Part of a small language model's weights: 1.9M parameters, a variant of SOAP for these matrices.
Each number is 500 + 25 x the weight over its row's rms, rounded and kept within 0 to 999. Layers, rows and columns count from 0. Numbers have three digits each. The size before them is the row's rms in percent of the matrix's.

# layer 2 MLP up, 512x128, rms 0.182, rows 463-511, columns 0-127
094:524515525553491468554470460547461476524471452497491513457522537466479539518510532506470478484517506516508506503502503512495536513533512536531520515468474494454457491466552502486506498519536525487473465491487538508477474497485491456517514520540505509495504504507532498520496504493469501525516509517538503531504534492538500539496506488521497531542527486522543477543497466473485518473492
101:490508473508498491529491457445498491558520548486509527518456539494512450516529491439556491489511521479508523527498520496511455527518501489481495516535524514478476494499506571502485508504475497526519472487494546520522527525490497463508542510510515495514476448491485471554491511535493472478509527500462497501552513488503496491489531456500482508470499505494541485484530508512505462482516
092:510499534518429485538504520497520473489531541525506497531453458508492485437493493487481470488489514484534527464549502485482478508507466526502465532490518517531461469504545508504467501518500465555504506497497520551508506540524490444498513481505502519495485485466547496536524504513517503534512498557533496519490479505497526505516494484491491518509481490496516462489457539496506508460528
095:564482444550512513506506496517509512475507497498539502502524526481469497529458500482511494456465518491471463508541503511482522493513516488520523486488527492501476551451490486482459489517528473542518528530467477494503528509473504464458491488515475492542453473470482486537485485475469508515506526483506504472487510495525511482519563514517477505552509502487459508484562510512469514496488
103:485509474508471496506447531493531500482505524544506501521472516502497511498502455519489522507502499496527481556493514525544479503507512469473477498495481485515527525489547513486501483476532462530503487538528453508518513499497501485468510464507517491482533512491471484508425528505518488522506471485517500490469470497540531504473464494456552567492507553567491491530502529477507504530485
098:506542507461492524429528528559534547511479486500512492566519483479511467503491514524468504539450492496529524447480498475513503506494522481483534491508500486510508490563529477486473466507497491462532506483527513517512472529499505478528473490496495509513475514514479541526468499464482529476504496517463519509470509540486505509509511475483489495476472486541505545514501463514446508477485
101:481463493494473465487512509505477501504506474477500487503477504468467517540491514550508527528493513479520522454451533525477516550491479503490505505475534478493543479468506521499525511462531448484496536541479493473473530524526527467497499512532532463470466447526486516500518516534513487495530475488509500534458503453466517526460481478485501497455466538497544524512503505491495527523504
092:504464486528501480516501484488486486559520473446475518503512474499514492481488477532522503477485565517534525506448539509472488478497475481483473509508552498516519493509523516460522489506545463503507538474544496501456498525502493512480516450505487490485494490469505517483467492491493509537525511518465481506451484482534488474541525497519570532483545540515527472498469496512494530505487
112:494480557486478525500514498490511496515497459473527506552526466486504478515516475523505513505487475481491461513474479541518471455488456512448512482497503483519507514469510545496521486459498474528523546501559520469498452520521494525507514513512487486540489455481496470492523475520456464474475468535522500524478513488476490536466483500511501435485496459504511508497519489520456460507496
099:500479525510500471476552486456478417519542486539493516493508498506531499467523462522454506528524531505525495523497520561463508502451506535488515559526492514502488498451504534496502505518506532487475506485467484478507470509455473490516528534462509540494480498498490526491514501522533473514500502508542480523492484498545511515471502481462554496506502478516499477488524508516483459496504
105:473499495470547499506501496528513509474549497507519499525487504478466464464484512516511500505479560501439532509485480456459509511495471482488500528504453472466527508510540518512487519500530566464510483526513481505491484525479508452474503470522544510515492501478466490488499505474504489497523499457546514465517496529525507499522525503506496549540449496521488471506530532488503527479558
099:512539489483469522486528498482541497508456482491483475561521516493524538535489427454481505514509511550484498492498513491499532496465484511477490481469510471541513541494509512452482484488493567547507484528519532470485513509538478473495497514517518509495505476449496510519470518498519528496487470522494506538483479529498447518490453489507497487463490490495540537493454483471501503510499
099:540549503527465503504492538520482495483471478512480467509529502516484519490462483513494512522522501536497481535501484516485494479484476457481512491525497520558521515462503553496498497468506465538455465532528474487546512525505480506446461500493468484519530473503504542496550536465560512488515518476528496506513487482491498514504491438520528511505485485543513519500515506510483459506457
098:491492508494513508518482475440472489454495465474543504507508516462496533505492516545516430471464474463495486496473501494494482520518499571485516536503462478521489522491538518478510501468517532516474474521477503510491469525499522462525483477531512465469491520491491522485502488456536512467496461537519485529494510534507504517483490475491528531526455525475473458499512486524464519481540
104:482489530514472471513504524483506497527521479499508533488516472491475492487470493523470555506496529466535484505486448554499487438472466486508524499527478494465492482518501532515488493496542494520524492456541541502510467523485533451523507511511514486522483497513514541520500502544520494512484483447451481514478480503494475518488453492514504464505461504531442503527450460497484489476477
104:502500509504495501481519457524523525536473438514470443461508482517487477473486548505489475486494504485515508510513513500436435502486519489496504505459464518487512488480521479477462519487529540523522463523503555495491535529478497471506509491509472494506488484506487489511557479497560480475513504533503536514500500485482501502549456494507512503506509525521523499527513487531463548556512
102:523460517509486531530498530527527497508492484478491496507479512462455520491496497534509498467475546456483497520465469489489503471475495506516480456509549494526490474473497486506530554523532534495502483519521463490512445544491475507474501512508483533481521509490540481517542494494496501536513489538477462466492485548563532520529517498544502479492481477460500487535478543500473496502467
103:475483518497521505490479508477510486519500487505512492464539513511481469486491520479492489483500502505505463541466550470476477560455532536537511482468507523450433478568476523492503488485549502507501510500491487490472474496497490492495525518504470496505515483481462554470462494533503490483495507491542513491550526508489490446513523545466516497482517479487469506534530531477505471500538
100:488480556510497523530502500473510509515472503477529516495503502545556478484506538429481464475496507497520489515491499499488497486494502493485491512500472508513449472492494556495480477477534447483457510444482481520485480502495490477486488495532496501516561530482476503506509498456543506532506463465521538535456480528539529495502557469530499477481506491510530483519494483531504520495471
095:480488486522517511534499494522501512485475468540503471498500455539519465469469523474515473517512497517525473527487545509482474457473490473479551509529481493458533486477517471486517468493482533542469474481443519510522489461545494482542506502528467499491496517477522501446476498495497503472537519502514560513534503504493500523532463539492504495504565473492509499508518498517494501547480
099:513519470483503547512556471476558457467503461488503505474515509487507456549474507535515508481486502507533501511518524476491537455520542506499553488477504485487497528513499480454492489497475483524527467501498476504535528503499497478506516504478509495522474507460508483545521473451514487519533491494470521502527471535499500539534521468492485483511516460474553465462483487506544535481490
101:555498476532483513477498499543492544481480479449494472520532500545513475478464529485489484492503499442444499496519466452490494551542489538484481474503506469538473488491481485535506511516501508503522545492534528531440506483516515537488501463509492525521502497459519491495514472504461480489516562506503504483504488511521515454526489512491528496488504484491491479539498511482506515548471
107:474461486469497489456520481466509511528489514466518475464523516494504471501496564512510479509478526525493478488467515491505532468485448518535508510510468543516540494519466495518472502463476512559482525483523495493530516459486513511520527522532537489500486491518497501514505518524556576512513481508468538494453501482492528499483501513522503538536503477534486519528495490446471491522504
097:473521524495486460465488504550488531474458502488519498546489506466545548509516518476547517570514514501552532471489495543477501530486534511469474465542499482494478513508475507514481445484546473494526523473513503502525534520509485480497475472468512523483497514521467498486518511476494499514491471515509545491517505513526531564517490487508502508516484485511522512508482466483459533466485
100:506509460480545501542496500533516504517472497494478519502501534490523491539523474497468520539481485510526485502461525535527514544524510484556466488511459474519429546538522487488508470441533488438496533521524524510486495480479504495487488513507510516484495467540501543541516527508470480496505528507488518500537544496483526487520511464530501502505484471526472500516493467479472512485476
098:541482515516526513510475508522508511505516499519505451505478545494444527544489488496505513523527490548524478545484503505473474478474544481516485518515506544504524458469492494509561488517498510507514497490534485487509489562478517480529533527488495510452487480460495426543532528485502490485532509458500488484497495509465493469495484470504525510531496515507497480552497517530499477526546
095:528518518549519464480493520503477476495481498519497475492487490519493518509462471518470565536524475525482478523487523493521521518496506482481501465559558482465473509481488511481487479480472452458506492504534465483545488473480477531492493496437516496511519493517503497532487514508554501498483532476521498430481503480517494513496450478468543520499539524522506507500473467534500500505490
104:507500567505535486467495466486494487509531499508483502440499511532486512542492529468509485492501524526534506516534499508535528509536482508492527511509506472483476559501492466501483557503513503535495509524485550492518504479493520494516427502540502505483519487485496544519526506481518516515509476509550491463465467437496495535467524508510502500542476467541517493526525497480486528463506
099:508488470557470463489513466493526513525498486497522502514490492496488481442506524519498511539471506504501510480483483492470530467454517496534542496531499517509528534496500482541531514483514484534507547495467492498487499497502513496509504449534476469505522455460523466469506519496536495518519471483549472494522526471500507515521533465514575541514547524494460517463509522511518528512529
096:459477504471523538459522517477500440475503466551482490484507481464508513480505470478489506495503455485476482495506496489514460481510502489506514520462510450480553486490525468536478497471448497498520486490485530462516502540489463471506492513511502533471496471494548513517504580489500518504494522518513505500517531497495501443486510505474540457497482490495464539518465497525493534489543
098:508464499542437509476475539509486504501463530508497511513515497494494544483470553490524525449511493494478507511526526492486460502491499537478483535481502503514515512509517480513487518478541500518530512543556517481511512506484543531543528515524483538483499506508551522512529484486513502474492511542510499526454481544507484414498550516509496487510480473490480524506500490507498462543488
094:482507491525511493431513531524518486512466507506488459498500506495528472486518515512481485537460497462472456500465502510461513501502460490526484517531504504500481511507491513511491525514537573519524478500547499493512518538518560465545458491494556468543502481509472500525552486501484511520474520518530471522511498520491469486482553478483479522514503483453482502477504526523495540504503
109:481522540464467504491483490497422487472474471516530473493518496484516525519497538531533517487500516485493539508492503520485506491450492483536536461504565517506485501493529516436539477495482522531468507499527493514523526491502514540527511512522473501512536469551499495476514509499525508524466473518494509486514476519498508499486512489532538492479478498484457497513507466495475500420458
102:477509476461532503502498500492497474513483489525468513547493486487475477472508525534514524492520507517558491491537471488470485539506477518469497505457530549507446485513488539485506494475529520467534487495523532496498514494498489517460500513502468515463562479472481504552481508533471519479515519506495542556497532443513499496499499488521518478500447526461494508457492492464511530537500
112:508492462483484482525474438471500479524512499535508491496457515455472482509471482481534509482510497533536525526508498492488502523500559480463498522538533527517532551517495527508433501484514525472497474491495483507523523488531523488486469502544507566518484545512536532531499521539486512520478528477510523493513524490505508559468489493481510476517512495479516494488522466467488487477536
103:507472511485513471516477464507504492517536514503450488542476498480460490503463508449527527526465486498522492492495514464467536472440474458484500504510474496462467527483507485536501503497496541496566453516490541490533505523506545523494507481505466499499522520468484465520491526464468494502498512505491533520491492466542538512491489535505481478483489472470468511484501494479444546484515
100:495527512459522495503521470522488486517503468541534477509499498529462556518507530480498491505514478481506489517516509555537494556493502484545517487517501488503538541498483497485478472462493541527500480502523508485498499487428529560513456541498509511493503533516532523489499520537483535475487490534522517485460511536541536540497513466504490507462515531520496495525526460484514463493501
105:532524492524500493513485440491470479485509505487528506489513503522502501503548498508511445471485499473476508522518528478479515459508516513566547489472514505505468487514521547520506498457496525504500496481541463498491495492495482529519487503509493508560482492507480482531488462491497487503522491514507493476537494534500541465555452453467513523531492526490484509446577483525506518534500
100:515535468487468526507523503494493480504454489519506467515490518504494500516484503491505509497525537483498483498499498481511520479454499462487470497557492454509496494495518488476488501467480550447517523541475468520514507536547531496486415529488474537505496529521557490510508489483522494445506514519457502505478502484502499495499530446491500492516506486500531501557545516514551514460483
100:440543517539490478503513511501496474494493516497510496503470541477461525527462533510434505487480490542505515521501491494503503524517513516492534520504506497480492499521505460456492490489492499501521488460509466475462465528533530528486530508485490496543514471537492553516504546526508526548484487518453471511489510505471503465502497518522458500480512451548475523551513518500491495555518
104:498460467485467478504515487518528470502505497500509510519500523458472465486494482530461513524515520436485504488511500487479520484500480491506512481496494512535509469553481513475525511473526510441524478507497483515499496482523518501533504552558526490475475492504503521496492533444484510492463493513480482504540502545471516489510533504468511560519503475471542469564482499525468476556504
115:505471476513546454450473482533500500503528521463514466528513477553500496474470492501457511456524511506490495504528494451496519519525505493483472499499532510499470475517470535475513490495512512491551508496500524487486539443488546477479504537481533475468550519495501553466480486521513471497490522503505513532493523476504549500525515456483479489506490517504502558509510496502481541479548
103:510518522531518501508516521476469468544525457483508515434512535542491508530502470490456462508485498533496488527457476518468508529517488497550482517461483484497517512528498508509494526469529488523434512521496523515462488499537502507491498473488477501488482493509510457519493528544455498481480549449448470510513506492484523524481490508496502471472545469534537499487513525520490534505505
102:496506497497504530518472516478499479456507523563532533522478537506474564503512526494514507443504515467509483490477474504513511496454482504484475483516496489519495522487478522466523495480547497515534501487527479476446488478483505465494448514486510522497522509515489483484518523517496432512514495446494500518501464564533508506503500528483553542467541501520526497536530503518476529495507
108:537482504533539484521499488448499505452490495538483482500547487507482485492473507468514464460489528447491459495525526467447502502536503497529519477544492477503488507496489496485512542504471493520477538492525469490529499466480478552524507494478543496495529497489507514531513510487463491502548463516497531479514486501497549507467475486487518505540515515472502482515547502547500492566517
103:511440487440503544542470511475499521505520497524459490494509496534481470500479492523479516458481498477483471493506537511495474529503492524523489510476473496491514537521512501501477496467509481535491511517489501488516533521500515496501479459502520445477501519543445496478480564474521547487487536514493490519490512488528493500583512504489534484562506494520478482492527507498467531512457
094:436520451511518474513533500500458527541508506537525485532493526467524481481494478487491500480479503500495525506538487520526469500474456497502525523515510501479473496516548481451434434545489518510558500516500460492505509463488516497517527478501493447491478459470493473508497507538495504474492516525486514537506480504513471506492521525502509486482519493500473462482476493524496485566495
096:523526540507487515469530496493507489471435492482500517462490490501468495480493543490510479506490473493477524521502525540471450545485495508535478512555486490509470517474489506520448491469464495495523530484532502489472526478508530487477438546513492472532490517505542533530515481475513502471528516549488522500537499523541530449473549507496473506466500530492493491521508479488472497494494
108:480497516493470501500502489550488552530532494507466541513521519442520489466491501515523495525514537548479500550553480479483538477514504498516479503529544516525502488522552498451517518458476493469461506469476521496502481512486478517524519442507513508491537506460516535511526455503496475487477513499445470522491496504509525504471515487479543498467514495509486511509538483544524488496506
# layer 2 MLP down (transposed), 512x128, rms 0.174, rows 463-511, columns 0-127
093:511506477548527522460493473498528527491491525516521509535535507512527523470487484480485521491533500487506485500545494526516461539476449495479530495510521508530507500568470492538524520503513509491525517433520482471513495484471497492475503486452506538518498482531513554514520529502449512528511522479524500457518513509491518473529531488519491521549476536483484448524525514519519497496458
099:500529464497487514540504462529496500510533467508516501485480523464545525478467522541508491522541469506481488498520457508551505496481498521530457471528438511495477486501455499517517460525517572521524530517484508490501451456490487529470534483512528499526496518513498467567482496484547527477500484486475476521488489491519503502467514483532511502486526521519534522513480526495468505502509
094:527469514491567480499498524464517518477525474499494484479466485532500521514515561483515487490487561479474478495508528504549516508520507515492417466518506495489510503509542520476456499532504505517518471510487524491527501521481495469543510523528525489481458464524532484505526471490503490528450493506459554501511465500490502492523474499474499500489473471456526469505519494475481466478522
097:446469486432510497512495550495491462484468515507486501476451475511507508529490521506492468513495492500536501480478512490480517491518451565522519497458500472509502529478516468484469492504462478483523506521517448471468477488519506475530507492520492523474514502510505514498507483501477502536452489480503456483489498490509521531471500502511454453426496464526468509547457506523522517502505
110:482503485480475486522490510537493535483470461494485484490517497491536564523516507505491514511476473510495527512510488495489477504473530492507495527492484472519511458510495513459469532491483519473487541531535470522516472524516542533516496493508518522513494515479542505562465513518507536494540498490497514448467486518552463504491511426527562539513493500533506481505460483555496519507513
105:536524508491479484452518515515529527445525522489492540567565535499507510491491508510497491477493508475495535456519475499507463472501489516497487519519445555527499530491525511533514492531543515511488478480492501484533499483527479494514523471545482498505522475533502474478471483465494510491536523484505478536527497496528458474512468469498521481518486534502506494506503523566504458484529
099:541484476468501506530478504517502502521517472508505491498533509486495488548476488470489521498481505498503525493512515501437508532465526494531497494487516463505503474466490528495511481476521505537483556513519472481465466485534485516507546469510502553485492490533474520482486464493478459484501485475505524536538495497472516536511549532528483561517535474548524493449457497478494500541472
097:513512440477485499511508557494547502500480489491431520504534508490448516477484482456499448447515475482482505507523420499524489505510500524490479496509484515487504499513488507516483529509481510512464473541521463495496487498498494500492498481497491454499501513467498503454522455495526510493438490496512470501521469489539486541511536512513488507459508463477459471491452492472516509478500
118:526511484465488482507479483485542513529492489496512482509473499525517503510512556484513500479502469543503463494468497510495526527496517501483544540452513472441521481524522470538517510524525525521514509501489490451515487471529439545518470471480511478511509548486552493509472477510535477472503516456487538530474476450504480524478471472513481499493486493508491514555514504517498502505552
089:497534454450478481482491530519487474529490482486511553559497483523496500479452489467546527509483516543461520500497461497513524525458497468538523493457538501494528514506518455527482495509496471520536528493489520515492495546489488480531496499480470507479483548544502515526464525502494499535485475532497481539490487524512518541554512494470467518500488499487491504492550507518496464509502
110:522494526490499451543505480499522541500520496519549496462492453524508526478528483513516483451470512488517497518487504517459482547472564501515503495470477522480489546527531509451533497514468508516510555534509502514521461526504521515514475505511524483481479527453497507492456552527502520492522454500483501502512471468530540498544471481497541501490497487533501491517475500517502542500484
100:500490465528499508522490519502497531504524488477505512520510505482555529511509506502526495526518508480503483483513508503542523470483486489520490496484469525482500544495516541481480527526505483475485521481495492492519504525480468460521471554506488512470453477452552473489492500497455481475483499481409538504499558528535471509479487525499530506497512492459516531452481469461466452488494
115:524482510488482533548512499524479521521507508517523483507552478536470511514488534509483464525501497481535543484495492488474494512463510533528519521571501535504490492489515501496465479500472468455487439516562486505474516472484518479505512509516496520486499491429521452497518510496512492469474529486536484483491477496480521505488505462556493495548542480513517516467465517475512491509535
095:504509489533474573480511524438470551528494468470558517495497511506528493517505482474519479537530480512509454513497510456541474514548515498480517501499506476529490488547533483491508543492509503500475515548490505524494495498492478451487521504469491488514495520534532546527477503513502498470525482487495474535510489489539554529535497507510532473467491555498488478523485488498523490495510
105:487472499430526506487496539506490549476573501533470495531507503478489503480466493464534527503549486469517501480477538490504510548467542502544515502484507506483459513473503469505470532512498513511514502471544486523521497468483493477523530516509507534497514553521453524523527487496524522507473512486493478497529510479497484481519481493503469536546520510464452513531519502479510469533500
109:508493513478532535489489508463497505482474491494502525498503513513469520473555474475462475512503526503460519530458477521472485490454586528459486498490481491514492477549502453504472505514485544499507495499514505493474520477510493507495546458509533456499515513512444497504541513483563509507525482494464513518504499502488494468525515524523482502457519492460517522465473490542508541496523
096:496459532485506542453515518514479527473507500531527513475520537562501518564546463552506473499504497482494517503475472527467529506514470520514531505466495499506470512498494510542512531483461494474490475517506496515494539492512483525500491478514496456499520479469534491505520523494515515549506479500532485471498476512483516521474482520492526462516471532539496499498471484554490495487578
099:485479465514508498513520503492443478532517469472502504463506540503509517505530538530495500481528490510489501491495522485480532520483485515539505506495496505579436489537491525544518531518503497495483478509509521507511509500505480520481471490581525490500506502492518476516501466457489504479503534454468464508506484466508504429477545470503499536523514465450509492466483474488490485490530
099:434528482476508508508498504490498526475526471460457519510545468488480498472472485515562512488511518474447517475495473511525465496520515519466515481497508497507493488511497493464508466488455495481500485501496490461497511511503467506488535552467521542478484496509490522516499520524527513457503497505489482523464493527450504482492533527464545510521438537492506486471551511539551509494519
096:516466477480522516462518486494498565522505519517547469509499482463497502495500499522457542514496484457473547530517526496547511507502525476516488509465536532520487547496470531530511474512495515517508467475521496469479508495482466480551573500506473500504474478532502466522480503528517523476511463469497451494498527457510517543468498467510537514491496504487505550504513493497480500516472
098:531441515509536507541484508486509516562459540517504492482535542504496507525492528522472553490491530489510528505532483465511493469489517480520496539492485527487458513467478487475520464512501529519544489473515479497492460524536517514482520466528490501498516475540494523491478534450489477508480447542500495543541503495500506483452509483504487532551515478506501538493513491522532502514495
099:507465562535490482514526456490475493502502492529511482510476482515510493529500509493515521518556490490504495535479482540503451526500485530488482473495479568479517526518442519508496481496506510535527510472475493524462500505505492477521504459481486455528534486533544450507518497476484487546503477493460468471510538549540483490467503496512486486500502515507479462468506500539502479521456
108:429497463505481540443499473518501531488564515500504463503477485502553502506525509512516472493492523520526499483454502484482524507513448504484530500508475475473466486489514476460525477495502487544494500493546527547495466468518493488517497460477473472517492565483499549501476509493503520504502531468530483452508521522511491528509474512506513491521511503503488527483462541519525532526506
099:501484462491518549474460508510500530522494514497502546476521557514529482461486508498462518488502446523470532496532486529500525536489461462487483513510476490501480501505507449494517509480526488465517514487511497516526473471438500558493458497471492516500442529511521490495476449496503501497503499529478518502501484457519490507460491522519480493503486488494497481454528484551532472537540
104:514453502501483487532499501493486512503463528498446559514483487483502459510478473533501477536514505529505547504505537516457503499449506524495476477524493537508475547469493525523515543514485488452468473464436474471513490484506467495493510484522511530480483490496492510476537479523500488472526522516527508493476508472551510480520539567498530520479501492511533453489499510508519484475513
108:519486485505463508537505508494504507537449481529501473535512468454473514502445530474465495505500481486490522483509486470474486537457475491490580514509508517508525539510496462532497495492477507491544503494485543480510527518476500469493497468499499528499437500532525510501506480483469522515557473525478465483520547486555509509494512466504507519515535507517512480483471470540521494509530
095:474490536474551475489446551473493508481528466482503493494517559522483528513466508493455480522488463495497500471498522491528538496511538493454513517485499445484486532504450500492464535475486531467469493486517501470513494501437484511540486532505482520501457503499501495543511487501461515518512500471485487458502496491513552518530527456462475500514530486512540495496483514506492484498483
093:464507495468509453483506463528444461499501526547488472500513493509469494504483453491509474519513483487502485486452504467521496499468489459492469498485498484536500485537487516463490474482535530485504491494492495505489491458516531534532499484519502481524510513583512520521527483523513498509478457465541504484505509532454496529489521474505489516502528539522522502529515583501487533480529
102:567495522530496512530522546500485509528465515528501525506493505519553471512487474504471508487489496545535520513484509549487501501504520515450500493489541505521508453570481516508500503515492493503552510490506480515505508529528475539460463529522518484529514518496525455523512472525506526513516527461519496461487501524489506477518499544508520479458492527525499496497459544469550526496485
092:489497490555492502454549505493492488488517472502465470449480511509481502473534459488506530558512483505517453481517508489493456530480486468481516504439477478514511530485499493521525495496506513495496469517469518515522494521481495470444498497493518537496470493526482503488467556468524505513550455503485521507488511487489463445516504543489476517491486480492520504486508538440514451499491
091:484489491468513496504478473458482490480479495488545504486499499513496521490507487477488495499527521530509463519504501488423506521460495506490536473495470471449483485524472545532500522501451549521469495483522509446482507543498496504441489522507487450532537529484507518469527486492505503479509491476514445491512509486509512488477523526491500529511454553483458505484536531531520470536504
102:472538513473507501513520454487481503495476521510528495486502462514444520482518517490510548499455543517507453529469470527464495523494474509521458488477512517512493527457503514542487545518520499515488532504458513506491484545474548493497499506538528464487470496510517439487491497516491492491494484477468528480560536513515523496501490487508490527534517526477473539546492470513528458493508
107:501490467466560529501478492517496530492505494527483527463481485524549490450524470476452498516519479475483464501489501543504469523487523475479509485531511510511444466503552524535503486572509514491486469530516528509500517492539455501471498486487480521516514488495469507489452545477505563485500523517520493480492508501477499504473490509505540484522524505518478505476498552549499496513506
094:484525511525466457499476496454519501484503472548501465526449511540523493525486540548518491490495489540454510493493484491532490466510476468530507527543484478563526510529483503466468506487537488451483495485495444519502477499484502543498459528488486514508492490489522498486499496528483497534492516499504524503481513470527518503531453480467527435497506527536509525511471515478517525509477
106:499548513478521509505519480524489486472497518492521468495500559512495549540459532545548518492507486508469512493531453491496513499497503488490452481496528489463498559455460530482512451490496515516482488502478469538501522489527507532487465514512483467470451517494494513513504517499483543522478482490485562471554520491476462496496478494532472506520479466502477519479523510485480498466519
093:498502465511506497523514529534487455539461475549522500501500503513497543513559512491536482526475489531476532531473491432504480515488501522481523525461466494531493533527492502486561510533505504500503508495500490554554463504448507497503483520470458502531485497499522535507471455496512497503537528506531478489514512520506494511521495522539506510544506536512475524479469528473499487511465
098:469519470523494492539483493514516506511509522440498505488481517497483564527534485435516487485520517479515499507545529514509521525492513447486507474499516519528511528486491484528477527464460507545507478477526560508485516477515509496475514472533528529463520556521483480516485509469545479502500477515547455515486484443520503505488516489478469513504512510512507492521498560508514498489537
099:537512491463469524477440518519511514441503530480442495460527449506492487497501515503492492525469471466534532504493513500483503440580467517491471480505492475467512501527510522469489504487495492497507527509501487499483502443511483505519534507528467507515516481470490530471515486503493535510512475471488485452455498504515497529482535479484501493553487483537551520521490494501497471494477
101:534497475519503509488491516508525511490488536524500497543512516499537537505468528464485557550445502462502549442519537496527517529487486544515469499484493483520484496544469522542469532507466486511501516500533497470467466503532501497548474517510476502501490468509458501514505528520519518451484495509512497487509473542478539504499503454509496509478507543499486524543504480522486538524483
107:478500543508521543511470522534520481477519500498532506503501545441527491558511495487468522504508486493501474516455490511479533480503462518500491476522530513487527522540506493483494539473502476499480487484470453503501476497520490499493510515514518491550553490465487477495504497548504496500491543459511477524520494451506513500516437483543549472510482515515543487489526505457462450502517
101:527538476494479515499490525513497508509480461486442482488506512511483480519488489528499526499507480546502543527524524536520535505496506515465503503505502487530479491513467542508468517503534461464441522506504524495493517467460487485526468496516490523474495490544512507473456475522502512526468488551508525502521492483456484521486493495492499493474496503553509467541447498509568448499553
113:491500460514515459491506545499518470518524555494506502483488452520507492515511486494520521525543470505468442534495496493488459505476505451464485520486467501468531495525515524502492555496524481440558459502497543501495503456491451509480488504469522520485538524519498513512505519507482485543495505475524498467488546497489540484518509461487478498490502487527488482485498502538476457479463
089:523488504505503479488489551491515470498493516522524537483524530496507533465507502489520502477540504477486488489561479513509534468473523509530502529558496549531493490514505532481498486547549502494499534506508498482515490519496455556512523494512581452491536550528531513509496502494524459505518500509514528501513516519488511506504518509510532527539547522517468524512486531524524467533507
113:478516516488468519463468536454503521529508437497519515483536511505435454481501512482497497499513497555510482450498554497511486524466490472491504522463453515561529523501474500485492487467479523489526496488503496513486465474486485512546498518474500483509511513520507537546523512483452499530466524526488514510487466524514504503540490486461483516471450497543488496490464491510478499508507
108:471506458486499475526535478456452517549565488456541497497503518529510486498491523533508527514481495465521529481466527484544487484471523483478506518460571477497491482460511528463528490494517469535468518500518513505480502496510501541514489498519516490480537504519463472521481519506522510483448517490554476468489472531519477490505510510502523519466503456471509485460500517503516487510501
105:472441513435500469515503513518478486520499470501484500491499510543489492516518481529457530465526505515522482511510472494505478532497479520477489522493511489512494503488463509458488513465519501482502500477527469452496546469525387520484471472460521474462509491494518501516481458482489546500503499480503503501462497521501548454531492510507491518512484517518504471524466501463511486507525
091:539512547526502521479498490482483482505488516448471490464557490517481498538532486531493514534522474448540473492473471523462488521479519554518519518465446492542463486502507510481506503494509504473499506449461511485526495471535476500510469541522503508536519528535451515501545518505518534478476484495457517465524532515468462490493493479511511501506510535509509487527493505480492470498510
099:491483478506523461531521523528496503490513513464481511490471494535509471489471464498465546458511459510507520526504520518512468519524498519467480466507489499458503473513503523533474464519522455505470494476532519528466455529479512486471493485518502546495460459500495485502545469457513519504473452538524461497532479502504512489512499462506498528529492499497492484546515559498544468516464
110:502495448486530537495455525510527469564506482519498490501511496479497491508501480474472491534491489511465466442500512572484499487493512506491470530489491504521521511505471495504513507588484500498507492493530509495536561489468482546492505473491501494474517467505500464471507476446486485484471491538526447549492479527481536497486502482524505497499512507456510491538506497525498468486491